config.toml
n_layer = 8
d_model = 128
n_head = 2
n_kv_head = 2
head_dim = 64
d_mlp = 448
vocab_size = 1024
activation = "tanh_gelu"
norm = "layernorm"
norm_place = "pre"
norm_eps = 1e-05
positions = "learned"
qk_norm = false
attn_scale = 0.125
bias = "all"
tie_embeddings = false
parallel_block = false
init = "orth"
init_std_qkv = 0.0547
init_std_o = 0.0
init_std_up = 0.0547
init_std_down = 0.0
optimizer = "soap_variant"
lr = 0.00462
lr_mult_o = 0.857
beta1 = 0.95
beta2 = 0.99
lr_head = 0.00603
grad_clip = 0.5
warmup_steps = 200
schedule = "wsd"
decay_fraction = 1.0
decay_shape = "linear"
final_lr_fraction = 0.0
batch_tokens = 32768
seq_len = 256
doc_mask = true
train_tokens = 144500000
steps = 4410
dataset = "wikipedia_en"
Each number is 128 + 32 x the weight over its row's rms, rounded and kept within 0 to 255. Layers, rows and columns count from 0. The size above them is the row's rms in percent of the matrix's.

# layer 2 MLP up, 448x128, rms 0.132, rows 91-117, columns 0-127
size [102 109 105 119 100  90 118 110 100  89  93 101  91 105 114 105  95 114  88  99 101  92  94 110  96 106 102]
[[130 128 161 130 108 157 139 130  81 148 109 103 179 166 160 175 169 167 151 137 165 119 108 151 111 128 126 122 127 107 125 135 157  83 100 127 172  92 136 198 116 148 120 135 197  98 162 136 147  73 161 110 128 161 115 148 114 106  58  82 126 114 186 200 177 117 188 116  89  97 159 102 118 110 116  80 125  87  76 125 130  75  92  88 158  70  90 114 190 112 194 130 151 134  72 111 146 125 118 117 110 197 120 169 104 119 157 120 143 141 136 137 146  93 119 143 146 145 165 147 193 119  97 128 132 138 111  42]
 [104 127  94  65 152 105 133 105  98 110 122 153 108  83 119 133 104 138 156 123 147 132 145 123 118 121 148 129 140 120 106 126  98  82 133 149 146 199 134 202 158  98 202 116 147 111 120 108 149 137 145 128 106  89 178 174  66 151 121 134  87 155 114 150 105 100 147 116 107 147  85 123 159 125 152 105 225 120 120 167 141 154 160 203 140 168  99 145 111 115  91  84 116 171 164 106 103 113 106 172 114 164 101 119 147 146  93  75 152 152  77 131  95 120 129  39 181  96 193  65 116 147 156 147 174 160  89 101]
 [156  52 149 152 146 165  66 117 148 110  79 111 126 134 144 145 178  68 101 162 134 107 114 170 100 120 100 154 141 163 116 170  65 124 177 109 143 104 154 128 153 107 135  41  84 156 127 143 143 111 144 112 117 129 140 116 121 156  88 123  97 100 164 134 118 145 131 138 101 140 125 196 146 137 109 114 173  80  87 117 102 164  88 139 131 118 184 137 153 160 104  71 107 149 203 105  84  93 108 149 107 167 123 196 192 127  73 157 108  84 112 110 200 183 114  99 150 135 152 151 122 107 129 134 102 196 123 122]
 [ 94 117 149 131 128  70  90 121 128 182 113 114 114 131  82 137 191  77 119  99 117 156 130 103 131 127 107 148 127  93  87 120 108 123 157  98 187 168 103 135 101 189  88 178  79 110  90 105 135 149 147 117 156  98 135  80 153 158 143 154 135 147 136 130 148 153 147 131  70 116 127 115 197 160 115  83  62 200 118 135 117 119 132  77 126 137 148 122 207 166 124 101 159 200 148 122 128 137 201 128 163 159 148 133 146 123 168 158  90 121  90 142 110  62 189 103 120  74 179 145 102 106 181 114 118 164 128  92]
 [121 133 154  75 142  91 160 120 154 107  75  64 104 112 130 121  95 117  24 187 178 147 164 158 133  91 154 142 130 141 110 106  94 146  43 170 114 137  95 142 104 159 182  86 139 119 162 102 138 149 170 113 115 123 109 186 142 121 141 151  70 193  78 159 157 105 161 120 109 129 150 120 176 124 168 134 142 102 115  59  92 148 126 134 138  88 123 119 160 144  63 126 152 143 106 110 171 159 101  95 153  84 121 125  96  78 102 131 140 141  95  79 191  83 109 151 131 159 111 144  97 119 138 138 184 129  98 155]
 [159 174 165 150 149 153  72 100 160 170 144  81 105 159 108 141 124  86 177 136 134 111 100 164 161  84  96 124 139 156 131 157 192 161 146  95 101 103 133 169 156 158 134 100 135 122 122 101 119 126 114 101 103 200 179 129 118 181 160 130 108  90 119 107 137 118 155 136 153 111 179  51 151 133  75 171  76  78 130 145  86 102 143 132 142 166 108 107 116 103 164 186 109  95 156  94 117 135 153 102 150  92  46 118 140 165 115 140 133  98 142 130 132  74 165  78 112 116 100 131 162 208 137  93 191 115 126 188]
 [152 126 123 139 145  89  49 171 137 149 134 129 187 149 127 152 115 114 153 128 128 162 107 186 105  76  82  89 188  97  71  87 167 147 147 156 110 116  30  88  54 185 148 162 149 112 169 151 128 117 159 201 145 112 116 141 137 139 110 120 128 105 116 136 122 187 133 177 123 103 117 193 115 123 145  94  89 131 103 101 158 125 119 119 118 209 100 160  98 162 105 147 102 121 192 154 112 108 152 143 141 131 135 117 179 131 122 141  87 107 131 147 139 151 169  97  91 160 155 113 130 133  70 100  85  89 101  96]
 [ 82 115 165 151 187  57 174 178 100 121 125 219 118  78 117 127 150 100 102  73  73  95 121 137  94 123 141 180 145 122 115 111  86 126  91 150 116 143 128  95 153 115 114 202 131  88 151 120 146 104 124 106 135  99 137 133  85  75  66 116  67  87  83 140 150 141  79 169 134 152 120 131 155 135  76 100 144 123 138 130 100 107 102 131 105 210 129 182  91 126 112 141 118 216 151 137  60  68 168 133 115 164 115 124 136  85 159 169 127 178 127 125 150 129 145 143 151 123 139 131 137 118 120 123 129 130 134 178]
 [ 94 172  97 199 114 160 104 177 207  91 148 106 127 119 188 163 158 112 150  93 148 132 167 117 131  76 125 121 153 124  87  86 189 174 143 154 155  86 149 107 159 107 130 142  98 174  84 144 178 127 124  90 130 140  86  94 114 114 129 130  87 121 171 134 206 140 162  69  92  57  92 109 124 126  97 104  94 113  90 134 156 131 130  79 131 122 124 140 159 136 137 111 133 163  91 148 125  87 148 109  77 173 103 141 126 114 141 142 217 150 106 139 103 151 118  69 157  48 104 148  97 130 163 120 111 123 100 141]
 [136 103 106 153 182 148 135 171  93 134 149 120  96 178  73 108  87 135 139 175 163 159 112 116 121 126 139 134 189 100 168 178 103 121 126  96  88 145 161 108 140 131  91 125 102 150 119  99 108 115 146 127 104 211 117 109 127  88  69 108 103 162 112 157  92  86  77 141 173 104 125  97 172 209 185 143  98 125 111 106  95 134 223 159 120 107 142  83  77 113  78 120  51 119 106 112 124  93 161 119 121 165  84 146 111 119 147 146 174 149 102 122 165 185 126 135 153 129 182  95 163  89 125 110 124 166 144 105]
 [157  98 118 123 162 149 119 160 113 118 150 118 140 105  89  97  92 115  78  66 167 174 171 102 121 161 101 123 129 144  92  98 127 172 159  64 133 110  99 136 128 147 129 124 183 135 165 162 100 127 137 108 107 144 149 108 148 128 124  84  79 117 152 167 101 200 178 171 177 145 169 103 144 117 108 120 144 105 166 170 123 131 139  95 131 143 114  80  81  85 102 160 137 159 158 131 122 174 146  77  80 123  96 191 141  80 130 122  60  95 120 117 132 128 212 172  95 145 141 109 203 172 122 129  99 131 141  38]
 [128 116  83 140 148  78 190 104 125 123 167 150 177 111 111 134 104 150 123 147 161 107 120 137 118 159 117 127 137 104 124 137  85 132 139 159 119  82 100 157 189 134  89 152  77 107  93 122 135  61 137 144 134 113 168 124 115 157 125 164 211 106 141 139 122 127  78  90 152 167 138 127 139 184  56 120 105 199 114 121 139 130 158 166 129 155 120 156 123 127 139 117 114  83 154 134 122 171 132 142 110 133  98 141 110 161 120 177 204  95 153 204 138 127 192 115 176 179  46 108  63  79 137  73 119 135  81  99]
 [222 149 117 175 145 152 112 141 163 118 130 143 163 117 145 145 129 107 102 144 124  75 100 100 160 104  91  56 158 195 122 153 159 167 159 140 140  98 183 179 133 120 210 127  95  77 135 190 172  88 136  61 147 117 101 120 127 148  99  82 121 111 128 203  86 156 118 119 100  76 107 161 111 128 124 121  99 130 150 151 172 136 156 103 167 115 112  87 125 112  97 173  80 117  91 132 128 177 154 106 140 170  71 164 157 148 153 158 137  93 116 171 102 109 109 157 155  80 140 114 138 101 105 105 111 139  98 178]
 [146  87 148 173 170 103 124  88 154  87 161 159 165  94 175  98 114 109 114 159 158 151 183 114  88  37 153 161 122 120  88 147 113 107 167  99 150 118 134 116 127  66 120 148 176 174 148  69  76 115 127  68 115 111 132 139 178 114  80 184 202 138 147  88 102  95  99 123 146 114 114 160 151 146 102 136 108 149 118  59 108 122 147 100 142 150  85 153 165 142 117 123 109 145  92 163 138 153 120 173 155 142  90 146 123  79 145 149  97 133 151 195  68 135  64 114 136 155 122 113 176 116 120 126 157 144 162  66]
 [ 97 163 114  80 200 130 137  59 134 147 116  83 147 119 168 128 119 114 116 132 171 130 116 143 124 103 178  77 145 133  70 130 123 150  51  56 146 157  72 163 158 140 151 161 114 143 126  77  65 106  94 169 113 151 100 146 133 155 131 139 130 133 221 159 186 121 132 107 113 162  93 142 116 169 141 135  99 163 168 160 100 154 128 133 107 103 157  95 118 177  98 131 144 129 171 140 105 139 118 112  98 117 123 143 110 148 120 111 203 112 110 204 122 110 146 122  79 149  85 124 150  56  90  98 158 144 118 190]
 [118 132 108 137 168  86 141  88 143  92 143  92 124 210 139 131 112  95 129 187 119 112 150 125 112  88 167  88 134  97 146 113 124 101 147 148 179 106 123 118 170 208  60 113 142 139 131 139 140 105 150 111 108  96 165 113  88 137  96 167 110 123 127  48 188 109 103  81  93 103 111 128 185 122 143 138 114 134 119 126  69 180 154 140 118 150 103 119 152 199 169  88 180 148  88 102 124 147 127 156 174  63 186 126 105  81 102 173 149 134 153 187 106 149 130 114  78  88 136 185 124 117 135 116 179 112 169 117]
 [155 117 133 159 137 149 105  78 107 104 114  94 116 177  83 169 162 122 175 145 157 135 137 113 160 116  80 121 113 122 143 138 192 127 102 117 122 152 119 116 141 218  96 140 119 136  84 171 117 156 100 140  73 167 152 139 122 143  92 114 110  88 166 109 155 150 108 169 143  70 119 133 125 127 128 164 156  77  60 149 111 164 110  95 104 141  97 198 125 155 126  95  57 166 104 123 101 104  99 146 132  77 116  96 132 195 104 131 172 115 176 157 171  84  75  94 106 105 167 222 113 157 137 158 131  98 159 164]
 [138  97 182 114 164 114 112 188 103 139  81 122 126 177 169 149 142  58 112 117  80 132 121 167  49 108 119 122 138  78  86 124 134  98 133 129 159 139 109 122 104 163  98 177 140 116 129 177  92 140 131 134  56  35  91 191 134 118 140 102 129 128 123 119 103 135 116 163 107  85 178 134 161  36  90 108 175 160 125 156  82  46 136  93 116 152 107 140 146 115 163 190 151 159 137 166  79  52 134 123 128 125 119 117 156 148 147 147 136 126 142 153 148 101 154 174 117 117 175 114 136  96 138 126 127 145 138 110]
 [129 105  76 115 180 132  92 110 148 125 114 156  90  97  99 164  85 119  89 107 126  98 120  61 154 119 124  97 146 115 152  98 150 125 151  87 113 124 102 128 146 150 105 133 131 149  90  71  90 146 145 119 139 119 116 150 159 155 131 191 186 150  95 160 110 136  97 131 178  96 185 164 145 153 129 226 106  94  80 132 127 148 175 143  93 137 176 115 180 108 187 144 187 112 142 160 127 180 122  87 137 114 116  82 102 138 111 144 165  73 145 141 116  87 136  46 172 156  88  85 178 105  91  86 180 118 122 105]
 [152 108 140 138 142  41 126  89 171  90 115 124 136 142 123 127 110 114  98 147 121 149 194 116 116  68 125  84 112 110 119  93 135 124 146 133  55 123 106 185 161  99 138  85 132  89 107  88  81 186 144  82 101 140 126 147 149 136 184 118 143 214  69 167 188 165 164 134 150 131 140 106 106 174 190 122 148  59 121 107 110 102 108 135 153 195 176  97  65 157 117  99 135 122 121  79 111 187  89 138 125 121 145  89 137  90 122 107 158 150 158 143 171 110 127 137 144 124  91 153 136 146 128 104 147 118 124  61]
 [128 165  87 134 104 107 120 144 116 138 140 136 121 155 143 151 146 164  91 129 106 167  84 179 179 111 117 201 166 119 151  77 157 128 127 113  48 131  86 183 116  83 126 177 147 133 150 109 152  96  97 115  70 218  75 123 128  83  61 132  79 107 135 134 141  71 168 121 172 142 142  66 126 134 155  89  95 158  93 147 168 111 125 137 105 109 145 140 161 124 144 131 102 140 170 103 152 111 121 106 147 176  69 113  82 146 166 118 149 136 117 160 130 138 180  80  90 158  77 167 151 149 100  79 176 102 143 118]
 [126 109 138 138 101 104 162 121  81 147 144 143 172 169 133 118  82 144 128 128 198 112 129  85 119 123 116 139 135 119 107 115  73 120 127 126 128  90 136 118 166 133 153 136 106 131  42 124 133 140 113 156  89 135 103 144 130 185  97 134 111  59 194  85 110  83 126  97  76  96 137  71 143 141 140 102  79 155 171 198 140 104 147 155 144  85 152 167 130 116 105 138  88 107 171 133 131 192 102 118 120 169 139 144 128 101 116 174 140  99  77 204 155  60 143 153 137 106  77  47 169 146 169  99 101 156 143 183]
 [ 92 131  92 131  64  82 196 130 164 161 150 164  90 124 121 178 152 131 138 129 108 139 159 120 147 146 179 123 120 216 150 121  97 112  80 124 146 142 127 110 109 123 174  94 107 146  92 176 122 172 101  96  90 144 188 138 107 112 120 138 123 126 132 183 144 114  88  95 158 108 127 129 201 116 134 133 135  67 119 121  79 111  86 153 128 109 121 216  90 114 142 135 179 173 137 190 179 122 104 145  90  71 155  74 139 120  80 134 158  74 156 172  95 132 114 118 157  94 163 132 129 164 178 127 132  92 154 165]
 [153 187 164 111 137 106 154 124 155 112  82 149  81 121 129 116 157   5 100 123 121  92  89 121 131 195  98 107 127 211 128 131 131 128 127 124 191 184  92  98 135 167 134 156  53 153 173 105 100 185  93 124 106 120 133 161 160 161 124 110  75 108 110 147 117  87  81 137 121 149 128  94 143 131  88  64  92 111 124 112 133 132  99 148 104 179 129 152 125  79 130  98 115 147 159 103 147 117 150 139 138 135 175 121 141 123 111 109 128  73 145  61 122  88 167 161  68 154 202 117 124 113 117 123 104 146 128 116]
 [114 154 123 149 119 130  73 111 130 178 138  95 167  59 179  98 161  71 160 114 166 101 130 124 184 139 114  84 133 144 132 123 125  84 148 140 145 104 105 117 101  93 138  78 181 126 128 141 208  76 166  97 168 150 148  99 191 168 103 151 123 114 140  89 173 117 112 164 162 121 128 112 158 103  96 196 100 137 135 106 123 182  92 155 126 150 127 128 138 117 157 150  95 155  77 190 106 178 137 137 143 127  59 132  75 127 132 131 174 131 150 126 147  45 117 117  89  93 100 139 162 162  61 114  78 104 152 148]
 [185 129  92 190 152 141 141 111  92  83 144 140 146 120 116 136 105 156  87 144 104 162 163 120 110 152  94 142 154 120  94 156 118  81 141 121  71 103 108 160 110  91 103 200 141  86 142 120  79 165 189 100 129 152 145 150 115 136 104 108  82 128 130  94 141 133  98 142 101 102  95 142 144  75  79 105 131 122 124  38 106 131 125 109  97  83 127 172 125  89 134  96  74 150 129 147 109 108 161 149 141 151 197 122 191 188  76 152 115 120 132 214  52 125 151 124 149 132 164 103 164 118  93 108  94  69 147  89]
 [ 79 128 142 135 161  75 159  48  57 140  64 130 135 175 158 107 111 114  99  99 137 144 125 208 139 116 171 137 134 107 136 133 180 108 145  95 158  57  85  80 164 155 207 102 122 157 171 171 104 167 119 137 159 159 104 156 152 133 131 133 101 126  63 139  82 102 160 180 130  97 136 117 147 143 134 164 145  83 118 108 130 128 139 153 142  83 123 127 126 105  69 135 130 123 144 157 176 183 110 116 182 101 131 113 189 122  98 120 122 116 142 110 122 134 145  79 143 171 143 127 113 132 153 129 198 108 119 206]]
# layer 2 MLP down (transposed), 448x128, rms 0.118, rows 91-117, columns 0-127
size [ 96 108 106  96 100  95 115 113  97  90  98 107  97 104 104  96  89 109  95  99 103  99  93 107  98  99  97]
[[131 155  96 155 113  97  84 112 116 161 109 204 166 169 178  97  97 158  78  95 120 131 142 111 138 129 166  73 152 106  91 127 146 143  86 127  68 116 117 108 158 140 117 177 140  90 125  57 151  77 118 110 133 146 129  70 161 123  65 143 152 133  67 119 133 130 111 168 134  69 132 158 143 174 146 146 171  87 190 115 125 140 127 103 118  74 146  77 119 103 114 114 105 164 116 136 121 122 128 135 139  94 138 134 143 154 119 107 193  95  73 134 134  79  74 103  68 154  84 170 125 168  68 108 143 167 195 104]
 [117 103 182 177 188 123 119 126 157 104 114 125 127 148 128 122 118 166 104 130 124  93  88  61 153 118 105 115 131  91  61 122 113 185 156 129 116 102 140 126 215  89 134 128  70 142  92 173  97 118  98 171 138 107 140 102  88 140 121 105 136 113 158 165 108 164 154 154 117 103 106 123 161 153 171 177 181 154  96 137 158 130 110 192 151 134 115 114 114 162 169 143 104  85 102 131 126  76  83 124 123 153  91 160  50 127  91  96 186 140 133 141 234 110 138 148 160 139 139 131  85 109 144  49 146 117 152 160]
 [ 96 145  80 144 144 151 187  60 111 141 141 119 143  88 131 124 138 205 172 143 129 161 130  68  87 131 155  92 166  84 108 126 127  85 139 114 165 106  91 119  82 158  48 122 151 122  57 177 143 152 106 176 110 142 137 128 103 148 128 102  85  65 111 162  99  64 130 143 108 154 118  96 142 156 130 141 110 147  93  77 132 128 113  68 176  74 110 105 106 130 152 184 137 106  98 113 138 173 143 151 157 136 125 163 112 115 120 110 157 161  99 114 177  68 173 150 158 128 139 117  95 206 146 135  93 172 142 101]
 [120  93  77 124 125 127 123 131 109 124 105 141 119 130 135 125 183 153 101 159 120  90 117 127 130 114 167 147 138 102 126  65 116 108  93 205 156 127 138 139  89 151 201 138 147 147 161 112 168 135  97 107 150 158 110 181 114 173 160  91 150 162  78 156 121 117  96 155 126  69  59 150 126 147 138 151 142 105 160 182 141 108 226  48 139 117 120 119 130 138 120  42 154 109  77 149 169  98 137 117 102 147  86 162 103 134 102  90  75 123 152 139 134 177 159 169 118 200 121 135 117 160 178  79 136 139 155 167]
 [ 65 124 107 134 109 171 142 143 158 172 158  89  75 181 108 100  91 121 193 177 201  96 135 110  87  62 151 194 138 169 130 140 113 181  66 125 124 122 115 149 149 166 122 121 135 121 176 122 185 106 113 168 116 106 103 161  89 121 157 121 124 173 124 157  99 120 153 116 123 129 103 147 109 148 126 145 146 143 114  78  88 169 176 173 134 127  94 102 122 140  59 127 129 108 104  75 104  84  68 148 190 149 113 105 100 119  91 128 126 174  81 106 195  89 111  90  79 102 113 166 137 138 127 127 137  80 126 141]
 [145 162 168 115 133 143 167 151 199 153 162  75  76 159 132 100 105 125 188 101 124 148  55 133 117 150 142 145 133  70 111 149 118 120 129 193 105  98 120 150 115 150 170 191 113 128 135  64 143  96 146 136 111 139 146  83 131 132 146  87 161 164  94  97 165 149 130 103 149 193 180 144 118 144 167  65 133 133 169  93 111  93 128 132 106 190  54  90 141  58 125 124 128 162 117 165 152 118 154 134  95 122 110 170 136 179  83 162 113 100  92 179 169 137  90 157 172 102 127 111  85 145 145 126 161 146 130 170]
 [101 159 130 131 136 111 181 117 146  67  86 146 157 158 126 150 158  69 118 127 179  88 157 127 164 105  97 135 138  42 151  86 107 128 136 160 105 137 129 177 155  96 179  89 164 145 114 130 134 116 152 127 116 127  81 107 101 122  98  35 108 135  91  95 120 150 115 164  85 116 141 127  85 110 106 205 195 146 142 157 138  99 144 159 107  94 187 134  81 112 124 119 187 142  74  58 146 100 108 137 138 136 125 128 137  89  53 145 104 130 119 140 106  64 109 112  85  89 113 128 159 104 141 155 136 194 128 156]
 [170  92 153 114 115 117 165 103 188 121 171 100 162 133 125 102 111 145  99  84 142 123 131 150 149 157 112 172 167 139 107 134 121 161  39 209 162 109 123 152 147 119 120 158 152 104 128 136 130 124 127  52 152 148 134  92 116 122  81 131  88 146 152  88 123 188  51  46 122  80  97 124 119 108  78 129 132 143 147 184 124 151 128 120  95 117  70 150 152 102 168 119 156  78 126 122 114 121 123 133 109  72  88 134 151 164 145 108 122 179 139  67 138  87 121 213 164 108 140  99 110 129  79 105 131 162 110 185]
 [117 161  66 145 144 210 162  95  94 126 139 140 152 156 133  81 169 163 172 124 124 139  98 102 154 203 171 116 133 124 145 110  81 146  96 111 117 118 124  67 189 122 130 131 163 121 146 143  80 146 178 146 148 102 142  84 163  55 132 129  81 151 136 103 107 143 133  66 104 110 128 102 172 114 108  84  73  90 118 123 185 114 134 158 145 110  59  92 101 110 153  39 148 116 132 159 147 108  85  63 146 144 143 164 114 165 117 162 149  93 177 139 109 114 134 135 155 135 149 117 144 112  68 147 113 109  90 175]
 [144  95  89 143 102 137 143 109 129 107 165 129 133 133 102 133  80 138 115 168 103 146 129 141 134 110 144 160 144 132 211 178 138  72 126  88 162 118 142  92  86  67 131 110 176 133 114  85  32 144 168 124 139 165 133 133 133  75 105  56 137  85 114  88 179 163  72 152 168 139 107 171 139 155 101 115 163 139 137 139 111 106 162 159 168 122 143  76 116 163 131 131 171 159  91 143 117 136 145 211 189 135 136 195  99  85 128 126  78 152 120 143 138 135 105 159 106 151 130 129 179 153 173 134 109 167 201 119]
 [109  80 100 130 109 146 129 125  88  89 160 114 110 139 110  92 150 113 121 170  48  90  92 106  88  75  97 169 122 137  95 151 166 147 153 171  83 136 162  67  83 125 147 104  74 157 118 120 145 120  89 138 181  96 138 112 156 157 114 124 121 137 115 121 148  63 164  74 123 166 136 166 113  67 132 107 117  91  67  87 102 162 118 197 144 129 131 132  64 132  99 100 140 100 171 106 140 127 151  92  96  93  83  76 108 148 124 142 185 146 185 180 125 109  79  89 154  99 102 136 124 179 143 143  79  96 104  93]
 [110 125 165 146 137 164 108 152 139 128 130  89 144 150  75 135 128 154 124 136 179 109  71  67 120 193 148 195 140 152 123 120 145  88 158 125 126  98 127 146 181 130 152  80  85 135 125 130 126 121 128 117 152 128 190  65 105  88 162 100  70 181  92 183 178  98 133 117 169 111 136 156 153 185  94 168 169 125 164 142 163  93 152  78 110 115 135 180 165 158 126  64 107 166 125 128 145 122  59 120  97  85 135 138 170 142 125 151 154 108  72 187 131 133 122 190 108 170 117  98 146  63 127 117 126  84 105 112]
 [175 115  98 109 159 150 148 108 135 129 188  91  75 136 101  88 163 175 239 154 134 127 119 132 138 133 111 189 129 152 140 172 135  89 132 132 115 161  72 140 201 107 107 103 120 125 155  82  99 107  78 170 150 117 117 164 124 128 116 146 125 106  90 117 111  87 191 109 147 131 131 142 103  62 102 157 115  92 116 157 142 175 126 163 116 111 100 166 167 101 108 126 140 143  15 140 146 152 173 134 109 114 146 193 119  92 142 142 115 126 147  94 151 137 158  97 107 114 124  99 178 109 108 146 111  94 198  84]
 [201  93 138 104 113  60 200 139 132 119 117 155 191 175 113 126 120 117 131  83 142  74 147 171 131  99  79 158 174 129 183 126  87 131  89 150 161 176  97 136 161 151 129 179 104 104 132 157 154 154 132 116  99 140 156 115 134 176 137 178 110 173 126 155 173 123 127 162 138 109 163 117 133 184  95 153 125 134 155 118 140 130 133 121 132 156 211 138  45  93  85 161 153 114 127  71  86 162 109 133 135  83 198 139 125 153 114  59  94 105 154 106 144 158 134 153 171 135 113 108 118 152  67 101 101 109 110 145]
 [147 125 119 122 146 136  96 112 144 117 110 184  98 149 122 140 126  76 147 108 174 159 143  80 133 179  61 101 132 104 108  55 116 181 178 138 168 178 168 155 156 120 162 112  92 103 114 134 149 140  76 160 125 147 115 118 107  69  98  83 124 140 127 206 127  95 131 109 122 111  53 139 122 127 114 159 124 140 117 132 159 106 110  97 173 120 121 103 145 168 114  94 125  64  95  94  71 109 157  84 148 125  81  68 140  99  99  79  76 123 113  73 121 172  57 133 150 130 141  84 107 108 165 145 145 159 176 185]
 [111 176 122 139 156 142 170 153  79 137 123 181 161 167 150 146 115 130 145 112 159 109 127  46 150 113 129 145 167 109  97 133  97 134  48 139 124 221 156  86 144  85  55 158 107 165  70 115 110  72 136 116 149 165 109  93 135 112 116  96 107 173 135  92 139 153  87 104  62  97 116 145 169 123 160 157 116 126 134 168 118 138 132 129  90 137  97 171 121 131 161 121 146 101 129 114  74 131 190 129 125 116 173 118  81 144 148 111 136  72 153 114 128 155 163 145 140 167  90 107 131 166 173  81  92  54 104  77]
 [100  76 187 130 159 117 152 105 159 160 119 158 188 141 117  80 152 136 139 141 126 142 167 112 114 111 163 134 106 159 141 118 120 109  89 145  66 188 120 161 106 106 109  28 119  84 176 190 126 141 193  63 113 121 127 138 102 161 136 175  98 114  78 111 143 167  90 172 177 143 104 123 119 129  77 102 106 113 104 191 185 141 110 114 103 144 175 171  77 157 106  76 103 113 144 145 161 158  89 105  78  73  99 152 161 119 139 142 143 159 139 114 157 157 129 153  92  94 111 147 140 131  79  88 109  96 132 112]
 [162 131 111 101 168 134  99 114 111 104 144 102 151  86 108 122  70 160  88 123  64 122 117 150  87 108 138 133 148  90 174  99 138 155  76 165 145 145 209 152  91 118 195 137  89 172  93 109 118 129 110 129  83 121  82 159 117 100 155 123 111 165  76 118 105 151 108  53 104 117 150 161 139 162 110 127 183 147 133 203 131  79 113  55 113 118  99  86 133 164 168  45 133 139 118 127  86 153 179 113  93 139  92 154  94  99 163 107 138 127 100 115 166 154 115 171  48 137 143 112 111 167 126 141 139 106 112 146]
 [135 130 130 167 152 110 140 132 156  75 123 172  92  98  79 124 148  76 128 123  82 159  78 117 117 108  89 102 140  88 125 119 187 143 169 149 155  93 152 121 146  67 134 174  78 153 120 103  78 170 184 142 151 155 110 139 119  68 155 167  97  78  76 142 159 125  85 118 143 118 147 134  80 122 139 125 179 123  43 180  97 179 146 142 161 160 117 125 190 140 201 163 142  89 149  98  63 172 155 133 157 149 122 102 180 120  97 107 134 171 116 135 116 189 137 112 154 107 135  80 138 116  72 124 125 136 119 140]
 [129 146 164  55 168 134 110 155 178  84 137  84 141 150 139 110 104 134 112 140 175 120 180  80 108  60  85 123 109  82 163 175 146 146 206  84 111 107 161 164 193 105 118 140 124 181 162 105 159 138 117 161 145 141 145  71 157 144 169 132 111 101 131 131 180 105 138 158 132 127 172 113 106 111 124 105 146  82  66 118  67 143 138 173 186 189  64 130 181 129 154 141  84 126 141 110 170 126 111 111  98 116 100  99  80 133 125 107 160 160 107  74  99 112 137  83 116 134  85 137 153 135 172 149 134 133 151  89]
 [129  96 143  96 178 131 125 130 141 123 140 180 139  71  94  85 161  54 159 139 114  51 111 102 136  52 157 135 153  58 144 122 170 142 152 186  87  94 110 114 129  91 132 165  81 129 129 161 170 104  75 132 112 145 149 149 198 193 165  91 176 136 126 181 136 105  84 107 138 169 112 134 172 159 173 124 121 177 123 121  97  88 149 109 152 132 144  43 114 138 145 144 161 130  59 135 151 113 159 170 137 109  93 135 143 136 147  65 142 137 161 137 142 158 121 121 132  79 138 108 113 105 162 107 143 151 117 163]
 [ 69 128 140 153  93 147  62 145 188  97  93 117 110  58  93 155  90 156 130  74 104 133 169 101 163 114 122 130 109 200 148 120 144 123 143  74 111 113 108  86 111 104 132 123  28 141  60  84 155 114 142 123  89  87  71  86 116 102  89 146 112 135 101 127 154 142  87 188 124 152 167 107 135  99 109 178 148 142 121 114 151 153 111 137 122 149 122 146 153 119  92 146 180 134 121  78 151  69 138 131  84 143 183  61  98 180  99 214 142 112 105 120 139 102 118 139  83 113 130 134  87 122 113 140 126 137 125 139]
 [171 149 153 149 187 111 103 103 132 131 134 125 164 111 126 162 145 142  96  65 109  81 117 113 173 113 155 124 118 139 132 192 170 143 150 162  78 108 118  97 144 182 150 129 129 117 126 133 143 136 113 136 129 133 113 117 148 107 120 123 113 123  87 193 235 152 126 123 104 128  91 124 122 181 124  89 165 128  80 105 179 160 139  85  74 112  57  35 177 171 127 152 121 140 139  95  98 130 128  85 104 112 154 156 151 125 223 146 128 144  76 121 167 104 162 134 137 139 120 142 129 154 210 121 101 191 122 122]
 [172 148 186  93 123 145 129 138 166 126 152 162 104 173 153 124 110 104 150 167  73 184 130  89  89 165 141  83 149 161 108 113 106 123 127 130 157 118 203 125 130 142 140 137 165 121 101  92 118 124 139  57 143 149 170 151 149  42 122 181 117  68 134 161 119 116 127 157 105 145  91 116 105 118 140 137 137 139  88  85 126 101 125 136 144  96 168 119 152  72 165 207 133 153 140  86  89  92 150  86  70 103 154 130 142  63 111 175  62 134 137 107 195 109 158 129 101 101 175 186 124 168 171 155 128 108 129 145]
 [ 87 140  89 159 156 125 116 114 127 123 103 109 120  97  77   8  96 154 112  93 103 124 145 131 147  87 159 107 103 118 105 102  72 140 119  87 204 137 106  91  94 119 107  49 154 171 128  91 133 143 118 149 142 175 127 139 148 129 155  88 176 112 179  61 191 120  81 124 105  99 141 119 152  58 111  88 136 147 127 130 121 139 142 178 128 109 136 115 124 127 149 158 119 149 145 122 120 186 168 144 130 142  94 166  98  98 146  96 112 131 167 105 102 165 148 136 177 219 127  74 111 137 126  95  84 101 171 134]
 [ 97  73 108 107 112 127  80 157 119 128 134 122 122  97 123 159 135  86 136 108  98 138 114  67 114  99  99 115 118 116  95 127 147 172  89 131 123 116  79 159 193 181  53 190 104 142  95  85 140  82 127 151  78 121  99  96  77 128 138 106 106 146 142 119 136 173 115 112 206 165  61 150  91 192 123 110 167 128 115 105 107 107 166 139 181 105 139 166 117 168  47 139 156 123 189  87  90 103 103  78 150 123 129 144 126 127 145 113  53 124 125 122 153  81 133 169 141  81  99 130 150 147 148 112 145 172 172 108]
 [114 150  90 111  88  94 105 172 116 134 149  84  75 118 118  83 106  99 144 117 109 120  65 132 134 122 113 149  64  83 130 138 111 107 103 101 109 134 121 124 171 170 171 105  82 109 131 115 135 120 147 164 133 163 128 102 142 129 116 154 177 198 107 103  36 124 136 135 137 156 121  37 120 160 103  90 137 125 146 148 122 145 150 141 102 114 112 186 106 209 159 165 130 161 153 176 117 125 164 137 118 136  84 113 149  45 128 137  81 143 179 150 163 126  70  53 146 132 103 143  92 145 110  89 142 111  59  91]]